config.yaml
n_layer: 16
d_model: 64
n_head: 2
n_kv_head: 2
head_dim: 32
d_mlp: 192
vocab_size: 19455
activation: "geglu"
norm: "rmsnorm"
norm_place: "pre"
norm_eps: 1e-06
positions: "rope"
rope_base: 10000.0
rope_fraction: 1.0
qk_norm: false
attn_scale: 0.177
bias: "none"
tie_embeddings: true
parallel_block: false
init: "trunc"
init_std_qkv: 0.0834
init_std_o: 0.0834
init_std_up: 0.0834
init_std_down: 0.0481
optimizer: "soap_variant"
lr: 0.00701
lr_mult_o: 1.51
beta1: 0.95
beta2: 0.99
lr_head: 0.0102
grad_clip: 2.0
warmup_steps: 200
schedule: "wsd"
decay_fraction: 0.871
decay_shape: "linear"
final_lr_fraction: 0.0
batch_tokens: 32768
seq_len: 512
doc_mask: true
train_tokens: 158300000
steps: 4831
dataset: "wikipedia_en"
Each number is 500 + 40 x the weight over its row's rms, rounded and kept within 0 to 999. Layers, rows and columns count from 0. Numbers have three digits each. The size before them is the row's rms in percent of the matrix's.

# down: layer 6 MLP down (transposed), 192x64, rms 0.223, rows 9-128, columns 0-31
# gate: layer 6 MLP gate, 192x64, rms 0.25, rows 10-129, columns 0-31
# up: layer 6 MLP up, 192x64, rms 0.263, rows 10-129, columns 0-31
down9 107:543481560491559491514524511487578470552463521563474559464444530401553479441514479514516539470514
gate10 095:485512528496551499413455547454575531446488474468463560445455484475539534465526428478508454457486
up10 118:522461540520427544528492453569545549572475563513472541495470548468468498521531522444520498446546
down10 112:436507498472427492519540430465566489521534559481468491522498566514452465496403565500493567486508
gate11 074:452492455553512584493430530527395527525519473465532482474491535470543468503526502513460468508478
up11 077:525408494525543510491443475480447526504456466506441539533515481584496517436554484514509560475488
down11 087:537524445552466503493526496511486518573496458559557492538496527527517517497402464547526530505523
gate12 088:529552583517447482497450531544543482474463522493497477495483457495528511486557541446460547499573
up12 106:531508506461484451576491508479497526511554543441431518476547499516422499464441477498514483482493
down12 103:505523506526519585558496574540548515509446574559499532543525518512559518456448533586491462397462
gate13 107:510504437518495498489531529444543483453569461535475573478500522469523493507508485573478503515541
up13 112:424448498537486536504468507451514501523508478504497491508459571442460516505516536515471581500445
down13 109:513448509536464509599528526442471414496506504419527464556507432449497509454489486538515468467516
gate14 098:520536495466522495534481522530463439401494461522561426542524432525549474468538517495493484479492
up14 089:538472455462541483491517535534490479491444494466544490493526547467466503468377471488440512434448
down14 096:498500504508496526450589497550448517443484489479548494583517524497584447496467546531497456493492
gate15 107:500464458480507493530515440541455511528572543530418578567449467516534493464487502503477508512486
up15 107:591577526521557513457509574451444512496442503432524500452546514533464455514489507524491500538485
down15 102:450519399428553441537533497449529489484553537538517586492515521561485527501508488484468448531519
gate16 093:463509566446535523490476481473579464514445461493467404491480509521521494476528470540540478492421
up16 085:458479524519517492504453511557451534513540577445507503568544551500425454491515522468437523517489
down16 083:475500569498435550561452534517453460464407518584483529472461496556426501422525529497460525485520
gate17 108:533480477493510466479505517415491493502497433537450434472567530524562440536539507491465513589472
up17 104:410518527482461556538520475523533483514519485514529508515513511489461531547514504459433520523522
down17 121:550431554484464546534428468494448495526459522497517489501444525446505475453495444517450439490488
gate18 102:502518562471519489577504492482509522504459557573488520547543571440447482529489517511535478597466
up18 099:470478521497482484532449427489503436529492530516554500504519469483538539521592509547522477498496
down18 104:469505477514436553506553515522470554499532468502450498504465456545420481524433496518511539484566
gate19 090:572506519446505482541504476490494504490471436552461423544485465498399444528431450507489457465570
up19 098:560474514548487468532507408563472558564475474465461454564536464490478449481488506516455527532533
down19 091:511506483529466513461533458532565493507480442418524362484502451466514519577494491530561516512573
gate20 119:399543566460551435537511499523459522554470493563523484465535509502510437437445484555525524542520
up20 107:559504409499482503409521512438527475514484441545538512438454545512470479510484498480439413475551
down20 109:563535548450490550519588452566515466513517460570501538445534578507513470515493512459515456560439
gate21 109:467441491447521480473473515553507484524491465550460509557464438506474481485522432479502565430523
up21 116:467433431434451511467542444528518466511524568597463519493529462527494523479526548527530539481545
down21 119:506469454507455440487487380453515465506499514528467427487517522531511508462498487510502508434540
gate22 118:515468470485477563472545567541491518487525558474489563480518483490488476522450553510537486483513
up22 116:468500506458546459523488520516470506453495513468536390585454514486486523441457477487425530506444
down22 124:560509413458509438476521528496498490516561477563492435465456531523526461445527521495551492448528
gate23 100:468427532452494553478551546417549485455497491441589494512535546467475502514542516493437496554440
up23 102:534433506477538539532526417439518481460519523477514436461476538530564542550494447472498527425454
down23 094:540518447466519474516510413550477399534521468545432498494460561481466472555469482511503488477564
gate24 110:531465542528551541507474434452500551593436528501518501523588469486497530523481502467541424537487
up24 100:491490482451429497476577531417546452488451507495451557463539482463474485521506519515546473432556
down24 097:476513470504530474498492456471497510583518504462478426505440460475594526553472500537482475524471
gate25 102:487540497485486533551515567480508466494461447549534556459579539518557490499466404522491444507544
up25 100:454526461454506526575566494513518496453535551492438465557496425559519483457526467490470528502485
down25 096:501470514434521444562422480400496525479450539481515561478489522496515513527561553497524521501516
gate26 098:512439463540513516518537478505461453429500501510517454445510555532501473532551491545454484529537
up26 102:553484490535447544509537518524494446504511500502518456456543566472532439573497468515459459540517
down26 096:560493512488479453529487446469534505528536540570527378564533464486470542545486478526459465438530
gate27 098:495500495590436471490445518502469520465464515582570493479453534490493526475430476469497521521489
up27 095:472481500560403526499471581528554506470464566483517470534489507476452515505492566462549457497552
down27 091:564535503514491450493452447540469398502551460517496458459507485565516502508494492470424449488496
gate28 090:436467554462461530484464464558548477481520508484480504460494488498489479458490420474479489457517
up28 118:496509566517512514541544515466505515452521510490538467475477532508504453399461582466474448534471
down28 115:517543483511463540530486515502442523521519428542539503543476521453477504438476484521593507463534
gate29 093:524509507571466533543508478480457542553471471479508545530481499542536545474492536488576451572493
up29 093:489536486445467465463534574506568539486427558526488545508567539435492511532477556505586440507515
down29 098:501457491506490511464476533425530449488460562530517515477522545487451428533519525556453554443499
gate30 101:531612469471499537456495545502521523515429466511547468500583454462568473475524570538512482547455
up30 098:494558555518519475484526524542547512468475444498561441572580499462564510529474518441470490506525
down30 090:472498505591536547475506550507481576520528503492429461506479502512577508484557581505490493450463
gate31 106:533453529541539537469452512483466531524487562468508534481489524548511511568508501563464522523467
up31 108:506529470507492492506477529465562625549499476462461580484515463514528475501501459522446539493513
down31 110:541496505602487482541522498409512480512530496473514480500557482463476482524528480467497563508483
gate32 096:480494563504456520575462593550543495485507476561503458569538490549537469489559467483457532516512
up32 111:505507487555539452554513468478455527476519539541455489511486489482493570477497545511515463464500
down32 105:477480476476494517474505571528501575492402575537493569515541561483447523500553483474543503492553
gate33 104:494479510470516540541505560471541490518564511497487451421467449514494522494567520541600538491537
up33 101:502509484510465541580448519497434504498466560574523538500473483457502450479470463458511498442507
down33 103:474586519529443451547468521542447483477459469541489418427514473495441522497481515497502560504521
gate34 101:421489436558474499558490476469542568441555504483510420474443580509473486485554501459525481539481
up34 132:482501478557495481559436447519470505454498513481590465536496518481515455489482579462531469568494
down34 125:505522503564484529506462406527494509498529446493505534556498533510525471443530496444505479612511
gate35 089:577509493451535499456517526478469440418429548454543501543469488517501446536572543474447505500471
up35 096:544572541460504466457467504506509495518503501566574460446594540434539572467419516488504483539499
down35 097:442461499489406433499532520524523544492544494525482535562459456558425442534485463452482489559489
gate36 090:505519561480504440469543455465506513528608478474467567490418486467454540471560517499464470486558
up36 076:440482571467515499464558495493505517498537464490420443484531475444422495410580489493544470455532
down36 082:511512473518488544464519511559512496510502532532538518522576483431448486538538514562567512545467
gate37 109:517411492417478513493560484509515535481460444538474491523475434490457507463527565520520488464472
up37 104:564497496426493490445496508479589441528478496456530493581544457506466547457551471471498466470460
down37 111:486467555569497555547512526591512497487529462459514521555591503499475466544545489511502446523512
gate38 086:448563489525457487439478569491428516498513455523527434465381554463529498529475529542568530528480
up38 090:533488468524489456455579546462498436460606458566488484478478487469506523530536392500494497475554
down38 086:514484519566474509476496530517518462422497591419527602462453516514476505445539522489530460511422
gate39 094:452437512486509569443448484475556492465495530518578547567503508506542515516506530446498483537429
up39 091:463501462555479510477437522482535512485559492521511492490456535535514443553567478476541487521455
down39 100:564493490438481512573453444460482387513512505521457490455482562458475464530542501552536508538523
gate40 092:475485439499477576496466492413512559535533521409520486509531525437492464509568524529484440563461
up40 095:476509536428496470544476583498514566529526437486526466474519419566434489504484475497534460476443
down40 095:558488477510449568436516570540582527527540558509526550514491494488491524568485542497446547519519
gate41 090:396453519561497581567502489496528570490505511554528489522482522547478552485484482478533519410489
up41 092:430492527560447432629496476431514502516520530495531506458500576524493502504466514530519540597496
down41 091:563502509498445466473483493419515453480453495517540446493524538487551473534544469547464530539502
gate42 094:436455505537506500480447435533472509498523476572451547450473471548468503497494519521465477542532
up42 093:464501532466472511494488429469522518470622478526488443483470554535525545496455524476523516533410
down42 102:482453508420493549547401584477479474593531535508507539474487524536483512478543503430531496475519
gate43 072:496498523524502449439494464551496411494472483486515585356537452508483497464476499530474481543479
up43 081:480579517526527541474531548463461508449543513452539404495487583422468553539492523491513530472521
down43 077:503433506489476559570480484473478540468508523569434593528508505547542406469561499478458461444486
gate44 102:507459517420458563454493462453534528458440449475475560520462494463529486618523486506429476481520
up44 109:480485547468443466462537465497511451480474490532528513559445427451538548446526515540442494532485
down44 105:506435454646507459468449530536507558495480463499528489498559512481512505463458525490433458452472
gate45 073:496562532428551499551463526549584496513524485480425541468501518555477457500483434546520519541437
up45 084:462506505493548429526531483519487543575583524561494502483556431519519492548525499476467492493497
down45 087:518542568524483485470474489473468415455494466499491535455482504583499557439474535486513484453401
gate46 084:452455545547485487504489460441515451483502494423542518519505514456502513480510521478497427444473
up46 095:532539427508513524490504604508496501507514502494549446471509427522532440551467482531494507508545
down46 094:482461489425512455493451491545537544438512577545421551475460574569475499455524516465437482501524
gate47 096:448423525460469532507462563493562577483543468510573461527549545491484466543489518570525510483474
up47 099:488537467541556497478466503562470455451514518530482486457579522496557398421501462438561592514494
down47 106:519478509468410484497486523486473438484515554507577377540523472514431489464442506529485549505499
gate48 101:593492542480475569441462511463509437456451498522454566473504521440506484460513501445517519552535
up48 105:480474566493441482496509469606473487569567520553378478545455493466506435532559511457496472471437
down48 113:501505547533523488481534469484483532370490556449479529516476467580525502539454458495481579510433
gate49 089:553547473548527545478494499468467532435456421403501538468491554527532472513463564510407548525490
up49 090:489564511421471536533529453517479522541451537499554528530481456563477477483467447529508421469480
down49 095:493497520477451455512495467544472508535526481582413461530483444521457527492561469448591519551518
gate50 110:508535584492496463458473525527535561527537513483476449503501467547506418485475503534518526458588
up50 096:558503526427450534519482578546530495558464521544539514488544501489482498582489532544542526488517
down50 105:474542559541539560432582561492565578554590469527511565516495566513516501465465480459524527526508
gate51 110:528540542467554506517556479515514576453401574527553527525499471502506480404429488529506582569562
up51 081:479490519498542535466471541441507522536413508538529476458482409506521553543506484486457480483499
down51 088:472475466507528497528486490451524452496502479416481499519477468429468549506481499506507474541578
gate52 118:487498521496524475583477476512506529513523416496478502501393578520456490518539495491579463543504
up52 111:540524476481492500454567507505494471488439473496469494526586538483540532442479474439492535400484
down52 101:509503537567523444557466444469530453426487539509435443451474523589519527510519509498464426450470
gate53 091:504484534574499429496550563552536534510520500488430521501465429509518435415481578544503542561507
up53 088:523539472484422443442438435489555452467482508508530544535524477462513461507554531471570561492510
down53 090:527468494508520486542548448409521522470573565499540526445516556483536491487532571563498530444508
gate54 109:527518472510542416494421540486463500459509500488519477530540398523585495503444535523516491484554
up54 098:496564454447449479405545495430481533594533499575511553482494488500508428418480533507538489540513
down54 104:542493470403499416536459493490495505467515463470501475502497485521523511561579536497434541499495
gate55 101:508490488571468535496506574440500490526486464555506511547490593463396504473524489525448470495429
up55 091:536455460476524420456497492483461496448507388523527506494479577469522478483482482509507586486450
down55 098:519487451487475532431475570576484464554452513554541486539445499507409571501520509519503533588554
gate56 098:472439527485450539461525519517543522567569471521520500510516606536476538505504463509444468532488
up56 096:460520454480532496568546501445485464500571497450465474487533537482483511542491490487502526434501
down56 088:461463487533501514513453487523524458521476487529566462497537442476536410450554478476493460521502
gate57 094:507540514568535476503481489483505516442537529508481492529426552425515561536508470532571573510500
up57 095:487449543449498471481490438565540526593540566522513428508497496483535475573509538413446468498473
down57 090:503458515424558468488504481431532568394455508583513556472498513503488425497578503522464531528418
gate58 104:510533488482501578472426562491517510446487493488511458477433473521474415536550523542506454473536
up58 093:429537493435502551492465521456519497508564540540486563456580451484500503512593515533409532486509
down58 102:494509510564462527505496560526462490482468442491565492491492501570567474500497523532556485447493
gate59 104:440479503475497535534443541459582439416474384507459482515481505504494444546501501510458569512421
up59 095:506545490554479486498476513509533498500505448496498419491410508495482509573511544520534541606480
down59 095:464466473490489475506523442549517511502460537491450460529514522546507483622533501495481579507470
gate60 107:521467528471520536509473477443549563489505557582472506537470557479456515453408475484524530468479
up60 119:557504522464510557541488489500461530427504517502562504448507542464471559508482504561576491563449
down60 118:466527524461545515434508492539491497571572518498457510512514518485563461536554533550524488537511
gate61 102:490423470458538496473486447478477387525535501567529506552449504500505522481497460528401537467517
up61 092:506556535490470556447446511529552517504471495451558547512446498523453491492434490420494479561570
down61 091:472449493454523493487461448526488491521562468561427537444473513542519446445531519486481525559451
gate62 101:476487529473587490421449520467547508526446511527439504484562533558443531562543519495591459570579
up62 100:532538520447545517459422426503542521555413521602511543514557460466508557579511517468538514526591
down62 100:520467502500518434495508473449441558530456461433574433468452497494523514504473496535473568493550
gate63 107:528434560493538445526521454469471507411612525463464434503476509448504461444530482488515516494545
up63 120:476491561490485529494446502447485563594494495422553489513553472527457492452526524475486447470437
down63 128:511480515528518563472425505458507520520476520462492589529540445535490476454433542511532455520489
gate64 111:530528497578528433441487511504518473467542533462473485437550568569524505538541504441576506574512
up64 113:525529502505457469572567542498461565451504391542498504483505455522545414443490522466436486456435
down64 115:508508513424461484549447535494502503435504495526509528469555521424538445482532525449476476481453
gate65 102:446505467497458444527507496488534544530441457527481469415524514499531493530520443510521493466482
up65 104:491491448474521456548516510501444459467507546534563497515477553450595479534506471523532557527474
down65 106:464447492477535535527476564446508530517447478427576428486486499456526466488494545536597522535438
gate66 101:523437436469483570468467529489530446473550518495440513493576543489514469594508517464541496585475
up66 105:461467538474471489544536518544497520488553590480491578525473559487440522495534527454497470532512
down66 109:487504496468480499483444477493477509410440491452552466469471447476493523429437471514493520530476
gate67 104:504499515493552481528535452537494541461447515582490520535456470576441548438510438394504513568533
up67 101:531575509507513464450528476468388473490462528548432410468475391530499513515541462438555474513515
down67 099:563535489468473496468497511512479513499530531474449460595465549510538557552502507497464554533514
gate68 119:535478541453502522586466460518500561420500516451544475493530559499463532487442488512565513543545
up68 120:465431505496504560456517443412516445514490560492528516556527534429477500513501458468422571508457
down68 122:488578573515525517483495545495476534538557442480486560488494478502508532465528494453504479494446
gate69 095:557488530509479449489414461524465506461446553511510448577433499471478493479466588437498475484465
up69 112:524504523547466528445506448534579531563455494497463521409491529549524500442450536485566487481612
down69 111:500554484466484528492443509502518498511438525462549484447537488487458501540546485522555501442529
gate70 121:548462466443475535487469562457524504494474523543514477474555591505474456562471543460526480527567
up70 112:420487547448528544492536561463592507519522476504515459445525550540437504480533508474452532545495
down70 106:464516563483438504561431456534521566529464518477472472536530486405499475506545450471525490501505
gate71 108:416452582495504489499531516466512533533456478484501584456579471549501576452497483483430526456517
up71 095:509512463483438532602508496479495486456597568417506581545500556464505492518513501464447513521517
down71 101:430521528473434430430487513484482478478551532509558521469515446488488511517528498463507582527547
gate72 104:510488523463519483437461521499494452493482461553530514453478425527557422488465399501496552459490
up72 092:532467539456511580509502465521534542539470525453439588440538482465507465541499464558479566469421
down72 092:555532455496530530445604447504507540558574477524479517535485509472520427513487461461546471499500
gate73 116:453513487490419517471497509467592551429495483524470493533530556478499544507515522451506476520442
up73 098:541488538534572481459422509454477443537488516493484483484442492477551473542559546515546511553516
down73 092:462481503443442456488520527415506470512531553472468543442435530467478519478519543486514478546472
gate74 112:502481435512486480495475508514514496534525441596510498515546527455490483566420594461509492487568
up74 106:525500558524531508530540529550442535452474496432571466506475536533516499443510537519487486576487
down74 106:465519543501565507512521507439502449518458526507503515446488449468542508458477503506516457539507
gate75 109:505446503442426570539487489514466467466457502533511534513475541530462457472469602491505450485421
up75 108:568465518511447554514466517538512514451508523437433546530506524386564498512516456473491548516477
down75 106:565578469505495489420516537518575514495549571466461430468497514487554477572559429507494535542491
gate76 101:583530537509547430455489527522484568481535516436497566494461466427512467436528434502522442535528
up76 102:558477474493473529457552502484532502533498498506475476562467467512543576502489597511477446529479
down76 105:502483479442482410548471520473499514499499503534472521504504536557481485569547519473573511441549
gate77 116:454509636401511471505487541508476533522515419473541460522469469451457489530473492450419469454447
up77 114:501493514435488448533509547470487551504506496531593532512548473470540558553456484427493461569523
down77 112:482497492523539527500492511535485551553472403489463455509509472473508469507460528533523462441425
gate78 099:465537462439532518482488503402492486563474531481423581444475535496531542519509459486523510550473
up78 099:524541477520519466481502478437482485540444427525404561515480476434578520497462472556536514510571
down78 094:511486524548475483567489439530536457435480525540523424531487510524483461512523479500491513449462
gate79 097:490456488528528513515541523484429523430519487522479595476486535529508486488546441517509454532473
up79 103:529514461549549473497536482560454520489564519584532471540457469475555445481529503514491538517534
down79 104:511546491546531491484540431516565469516516518446526532474452471537532519502422487557591571525491
gate80 103:452449535495506538529442525534496504476460490517433499449493615539469486513511557529449496519475
up80 115:451512483575516418518495466470572524538520527518508484498489509473502526469486458479489535490488
down80 097:540533484514508515484536558570538556481426542543545542496465559540467476518504529480520559487474
gate81 084:594469516472453567458446560549424434510527517482511534512535518500503429502510516526453434564485
up81 076:510501511482463526509537549579515418525505517505485501540531533509536496509471477501445470574522
down81 088:491476490523557501431566459549552537567551447491505514509549535495502526556438479474546530493511
gate82 088:506476526492498530414515434503482554509429500493556517502482473528579550506414458467478482397502
up82 093:473507491459479548474520456510453551560452558497512535443501455564479565507489495479494461471522
down82 080:527493502495492436569482552468514464477599478540458545507458534456478450493602524509526564548476
gate83 108:561526604481493497470515499499481561498467543478480435491499556424411568466525542492496566522500
up83 113:473573435561502536572538476518451517475405510508584535479529543514540524491465500463474528481488
down83 120:502443487492487549462511549455525524514524494500533549542442496429564497530513498416535505486456
gate84 100:445465526437523516558396543557609431541431555448506469497460554477497480530478531540507471500463
up84 121:525554495502528544469529468495626507476463496453512505520501552460470524453516492430478467461535
down84 117:496512563532560506497550483516521450509525521529447481485459591534534524622578522547524492518480
gate85 106:427535500524468515543494517421555554520472475476482522498460470489521422495524501461476445510507
up85 109:562472458517472505508473462501492457427485471557447505455518459470511530448454495460519543503521
down85 110:539398469473529452505444508483493554553495500483529552503515499509513519472435482545569492431510
gate86 101:489430540533454530477542504542521494489490546470468503571438539449473512475523445521489501449453
up86 093:540489519508570536487514445467466477555476521489493547387450510564563525478485508503480481474482
down86 087:469498466470417441522429558550547462533485460522493534554517515488454455551544529432498518499530
gate87 108:461496560483465434512450513495479515484477540521490502462535446512505491431518498475472526512604
up87 090:493458499429488498413491505583493521559557459484532558479439508470539430516515490561543528533498
down87 098:523487517515584497470564472462591572416457527461535480431517490528610482451462481520507521467498
gate88 113:502447476479508504451519538472537496465542504479540541559548492467498478499523575480518491494503
up88 114:522489537474521500485494524495446565505517520463508350561491466481531506541510547468455543505427
down88 111:465548479512507507534500490509490525493550482488563484474538419523509522458477485464482484536441
gate89 102:483523477462502493460579556527472513469501452532441478520541566503516498534453491498441495419517
up89 095:486541493430506536433572588511443512496488495560488439451532489493546500499448467473437479452443
down89 081:515476529531559452503503429485475461558479508435526530478439528466548466451548537476499457575465
gate90 094:494476493509504530441570530448541520508500503509417515457570558540473451477468505532453426501456
up90 086:529466497485513492503487555536470482524524512416494476504429445498425375557535539521472551503531
down90 082:481523511459559529487512526414501551494461435497426549474536561533478500509558505433536495509502
gate91 090:452493532514475491458528526486497518471512434522469473403504486564465428503464490465547537469522
up91 079:407474515457470506453511520543562492482517485498442491454478415465461502433518442473468514472482
down91 079:570466481557521503514488433557490474525546436482515474526520464436511479487532464452464511466494
gate92 096:477504452526470500519470558488485566477553468562483502492460506532535495498519579533488488511495
up92 113:484504475558525570465548513497527535476491515504538536515471530494520471507506470566517529504524
down92 105:509581527512501477452554509481513503479510526441552463523474517500515532503450579483477571495469
gate93 104:495569484434547517534528515382453538521456504511556474557489527492544508465483457553462521456504
up93 109:488464474500459489549519568547454491535548479590515563486549557423467510601537502496555433466475
down93 105:448502488491450445532503546524462460464517451535508539523536492547534496500487472449481495412467
gate94 116:531489492467551507471487513519395530549424501477540455474507441500542487578489498539577505517511
up94 116:489532533490475441547546486449462486519493494533468503493524450523526523490457533541423481513474
down94 118:491500443501542571512465478530511527449451517508450549506564508480623552542536473533531469505488
gate95 076:548500534529494537536491570537480527474509392472541572492552543511491456425467517512524457441487
up95 091:466516489554505458550512542500416489514525500507488509438484402552549496556500483577513471539588
down95 087:500444526441484489474509507519549551467522470457484567517498600492468503515508499457528518513468
gate96 101:551413473532505474477513470464478530543549514521470452545482489552448498533485459443463523521533
up96 092:509476492530512458471503507545481492567486469502535534429422494583497525512520492487456446497540
down96 101:485527504489489568552451449571515442502486584523511499514492507545504413547457523509500474491526
gate97 119:515501468491541523513449442468477498468511443591542464474495527428544505559459542450584540539470
up97 125:489451445530534503501541542546547511493549542441520471552440525460463497473536513538435509497475
down97 113:444473465507499452476552464560519502386579453486511518497551527575523514516515516536462548597415
gate98 076:432465459530392469425571465543524487483500440471497520464504516505483477535471504539482464443517
up98 115:567489487474506481476482618506406500488492560441456506553541480433535454534462479493505562503460
down98 092:448512499493533494517518416483613491537506416551529444485453501550456584484506509546438487532534
gate99 110:448447587523463510540465512502541510478458496456464522526458510468423430481515458503440519485525
up99 105:499532556514509487504478444484544516496528527514532470462393460522524565444449463533520468525538
down99 110:455484560549458536506528557526479545449529496523527518448464463555398469471506613534526594517545
gate100 095:498560488425512526533569476442576470412580506492482459482509501474433502516543498527515525514470
up100 103:554482490517533422446555494417496473418452425503516482463506532485508505528491523434533551445532
down100 108:494487539489503594440592490502469530516537481507478529491515471498503499481500520537474473533508
gate101 091:528526531571493481569516496479497490465571541538487417524470554506499490434494500508516503481523
up101 099:497535519545541477463506532438466607532480499461520430511442544549401545477503496557506501496475
down101 098:508482548538517585478548495528486487581513506506494421528550544474590510479478502481513428508505
gate102 116:518495508515488465472448477418461517532420508464530529453480488407524505532582499498504460534478
up102 104:515501540566524540467533587439517489535507434544511536507486523443519482514553504473439537475470
down102 103:486500508560434385428501495520490486468551569489452491478500535477478495463519469494438501559570
gate103 106:558492518515533453538488574514461553443522506461449450451484542553502502480444571551569528536451
up103 112:459496549456482502457521505524561561415520524497549576472604516522502489437462494538472419484470
down103 108:425535511498404474481474524485522531501509422479519464462544549480476475506531498536539481560499
gate104 081:462503530514457461514554516476475514481438446413497488484526523465474491521563452494513393498516
up104 088:487442497484554526482532476464489426474550532510508479422454523565483510451494548521425530502452
down104 081:517516538511479494504475472495501476487452471453484536501584482433480458522474489465479475518499
gate105 108:524514506395533462511461572540487550453483503486494472507524495503435456454456478540548461544454
up105 090:454457475504526505457460494491481415461470529561501501553503558469573545553536498564491497415454
down105 105:464496502521473479435521479514515487533479511551427436544504499529535457505451535488439549478454
gate106 098:566449570529412514529514442502529499516493527474544520520386474441471422474557522447451493508504
up106 116:558504590474487501502486550511576517484455421488515455491597521475510515531479434453477483530475
down106 107:464526460513509515535420488478472558441480553526493511485436488425468540515451537508487525462511
gate107 107:560448508493503517451510473513489505508513531503502541484397449491473516504598509498527401481531
up107 114:502456391531448467490538494447555507542490490485489516527518543491464470491544493557486426486489
down107 110:457547557542536505493520507557468592583546503558424483564504480489501478447542488444517499505437
gate108 104:475507540478513538524489474554584489565447551520525546469551517514472542553494420435492577479532
up108 106:545486524537473517492499442485461488498418485512491483510530464537500521464523570487512484480512
down108 100:428548432508489548516456566500476497501490550556461573517462456465454520511484533453619523464566
gate109 101:520580502557511532548550520500479489480448536592510456495457570506469468438546508514467484510553
up109 097:556544511527549519496523596542483525428509530484460457504546510456518521480519483491432515536459
down109 097:499570495527480476510484538533473441466579507449552529390436429442492522523522524529489460486478
gate110 109:511509424470504561500509461477450511417523515473540557543550470446514468524491564433459486567446
up110 099:497497536464509501458537624505473483583508549483531467436542513506503514506456486440450488516544
down110 089:510462515526498564542472480489499553463500492453487575534484519467532444420536541479466483538408
gate111 081:458438527466546480543512454497447433561529530502446465488516468529496476467496467494524490499472
up111 081:481436522491483520575484491567444524490446500453534550500472472532497512416444563545526519539514
down111 094:469515479555488463459462525508478523497524471501526481542585477517528484543462539577500567518525
gate112 098:561479474462562461482492416479543495489528483517530513521468504507456602487490454517479534482427
up112 083:576457493539470471567567524439539530511518449424528523549508528486453464421514516514511511435474
down112 099:526514436536508504498532499530489541556576556453470402472542536456521559507545510552485448503504
gate113 093:476482567436527440527481518425474580506518481481522571483492511495506501492463552564411460502485
up113 112:454408456475475542510497529428499554535534517467508485531530552559451480457506479470454448435485
down113 118:476567549459507465498515488456511548586525495503514506483491534490436463518456522512516508484511
gate114 127:530426478520497511549530537538554535498504493491512467446494559564464511568471494545513450508487
up114 122:506451487480477492422517479481512423505542554569478531555498420441481550510558465480484542465517
down114 104:496555534523520550534495509528471617528463489507485520460460477549528502471444523480545466504483
gate115 112:490524520446461495574457538469526510520413498528471504463524546535411454530456468534510475486474
up115 099:523437496491526451516483517551445436465449452504489494450483475555438478560371534495571496452508
down115 115:485476500558574506478419554543479505566540456477518456517527438467589505444454504495454481475483
gate116 085:561485521491588477538514464522477480445467524505520484564511539483512490485496518475544573447550
up116 099:451527521501517471559478497511516480426546523446469456457554556500445471435471498469388522468475
down116 101:459532570519521489569518501531512619516520534523445387538467515519534477527544526475515501515507
gate117 088:460521424551507385480464464495501495491535493567555395453508469563493539463542492478515549449483
up117 092:512441506437532518418527447529506503594517493469582524537478565518526516485503511496504386445522
down117 094:471520520434591488513449477462480508504456537522481496409485542476447555490548508501488529512479
gate118 090:553437529547500448555499454525452529476520500535482526512462477434521523445469564513579531519499
up118 081:488502466461433499439505513527516495469507510481523445465516526524432463536539484498429481467512
down118 086:564426489539531485529497498478533518415478553427467509501446518446526519437492518504510454488467
gate119 111:452512517514469485459469533520495591518570538477564443533405553523477525490457485429464562506494
up119 096:440503424552460546469506538484488413519438418558447507436460508511526485540511478513487458496472
down119 101:479557416490505514494452526554530554500522447559494567558520466491479446572467541438572490462475
gate120 089:539437468556441480458492487484436519514445482480530520542519472431474545523505530498576527554482
up120 101:550483499503505540446513451477400529523517519504515528558548431423530546501500575438480509516423
down120 083:462535550466477462522486494508555517514572481537477520474518513539482428513485441482496506509522
gate121 075:591516585464504460542483536583556478508485460534477457539490462470449537529502493514523508493576
up121 081:545499438440493481517460468510447541466491470503475540454545467475472546427548528515481529550496
down121 082:496460470561503462499497503578511451545513499496512437518544446502459550573443513472507488478588
gate122 098:490552517430491568511490539508486582508521498511544520499563468529426481484531498523558483503482
up122 104:487511509500509554530445454511540540512524458492494422480504484479529565491483471483578509409475
down122 102:496459444500466466546561525497440524498518593523527407480535447533404545534485533499434587510505
gate123 099:387450473520501513511482470522514566502461503493534454559534498438504564520466533524443499482419
up123 098:479551469447582454548563565482524504520505499540450487471462491501555518512517433556534505557583
down123 088:486464444484467521501512457508479498483464531447533438596535544424533537514506495498445457465426
gate124 081:523561446560468485524509460452463434540455585524458548486471455480515544538452500495524516548466
up124 073:554475485476412519517510529473565479450479544495548502427562470544470573520526535496471494544489
down124 085:471526457436584479484491492537513470570496458446508478486557455497505481508465458486479561478567
gate125 103:443483490457473487517464449438459487445455461451486481507478532457505517394522523485504538473514
up125 096:479488508546496474543430561498524590486521538516479448574526477415484547489456487527570463472447
down125 098:526491459490459473533523517501482424473543494439526432523510463445464474485500488450424439447521
gate126 097:496495483482485481464467447561471499551457570442427494482480454589507530552552479554508457468584
up126 091:523475459460404422510538514454516516449501444570507506583450595439491536491450557573519548570472
down126 090:479491510539514539518508469560445569565479544521445521519463546471430574505539503496532460445549
gate127 101:535472488438459511566385499476480503525563509519485524559489499538509478463537513464469478463442
up127 101:477521477419456574557472417445526507549533551469486544509538525523494520512533515398526462485484
down127 103:573559526424481435531476492542502496579470488550545501541547469501550425520504455516452459520458
gate128 089:518533512443515540474521474542506533546446462545562520512493484525537462445444539527518551461468
up128 094:483454491492473480464506462541432548422550538445554521516467585467495587449516551472521499555536
down128 092:489499549437460448527488543454462513503515471500473563493461519520440448498539509513465574436558
gate129 105:521485533451531534490487414552527497463476586525508450560453481548491509460490456503596584472472
up129 109:524467485539547525474583544545525544446497529528535475548483532534490539473482474582550539468446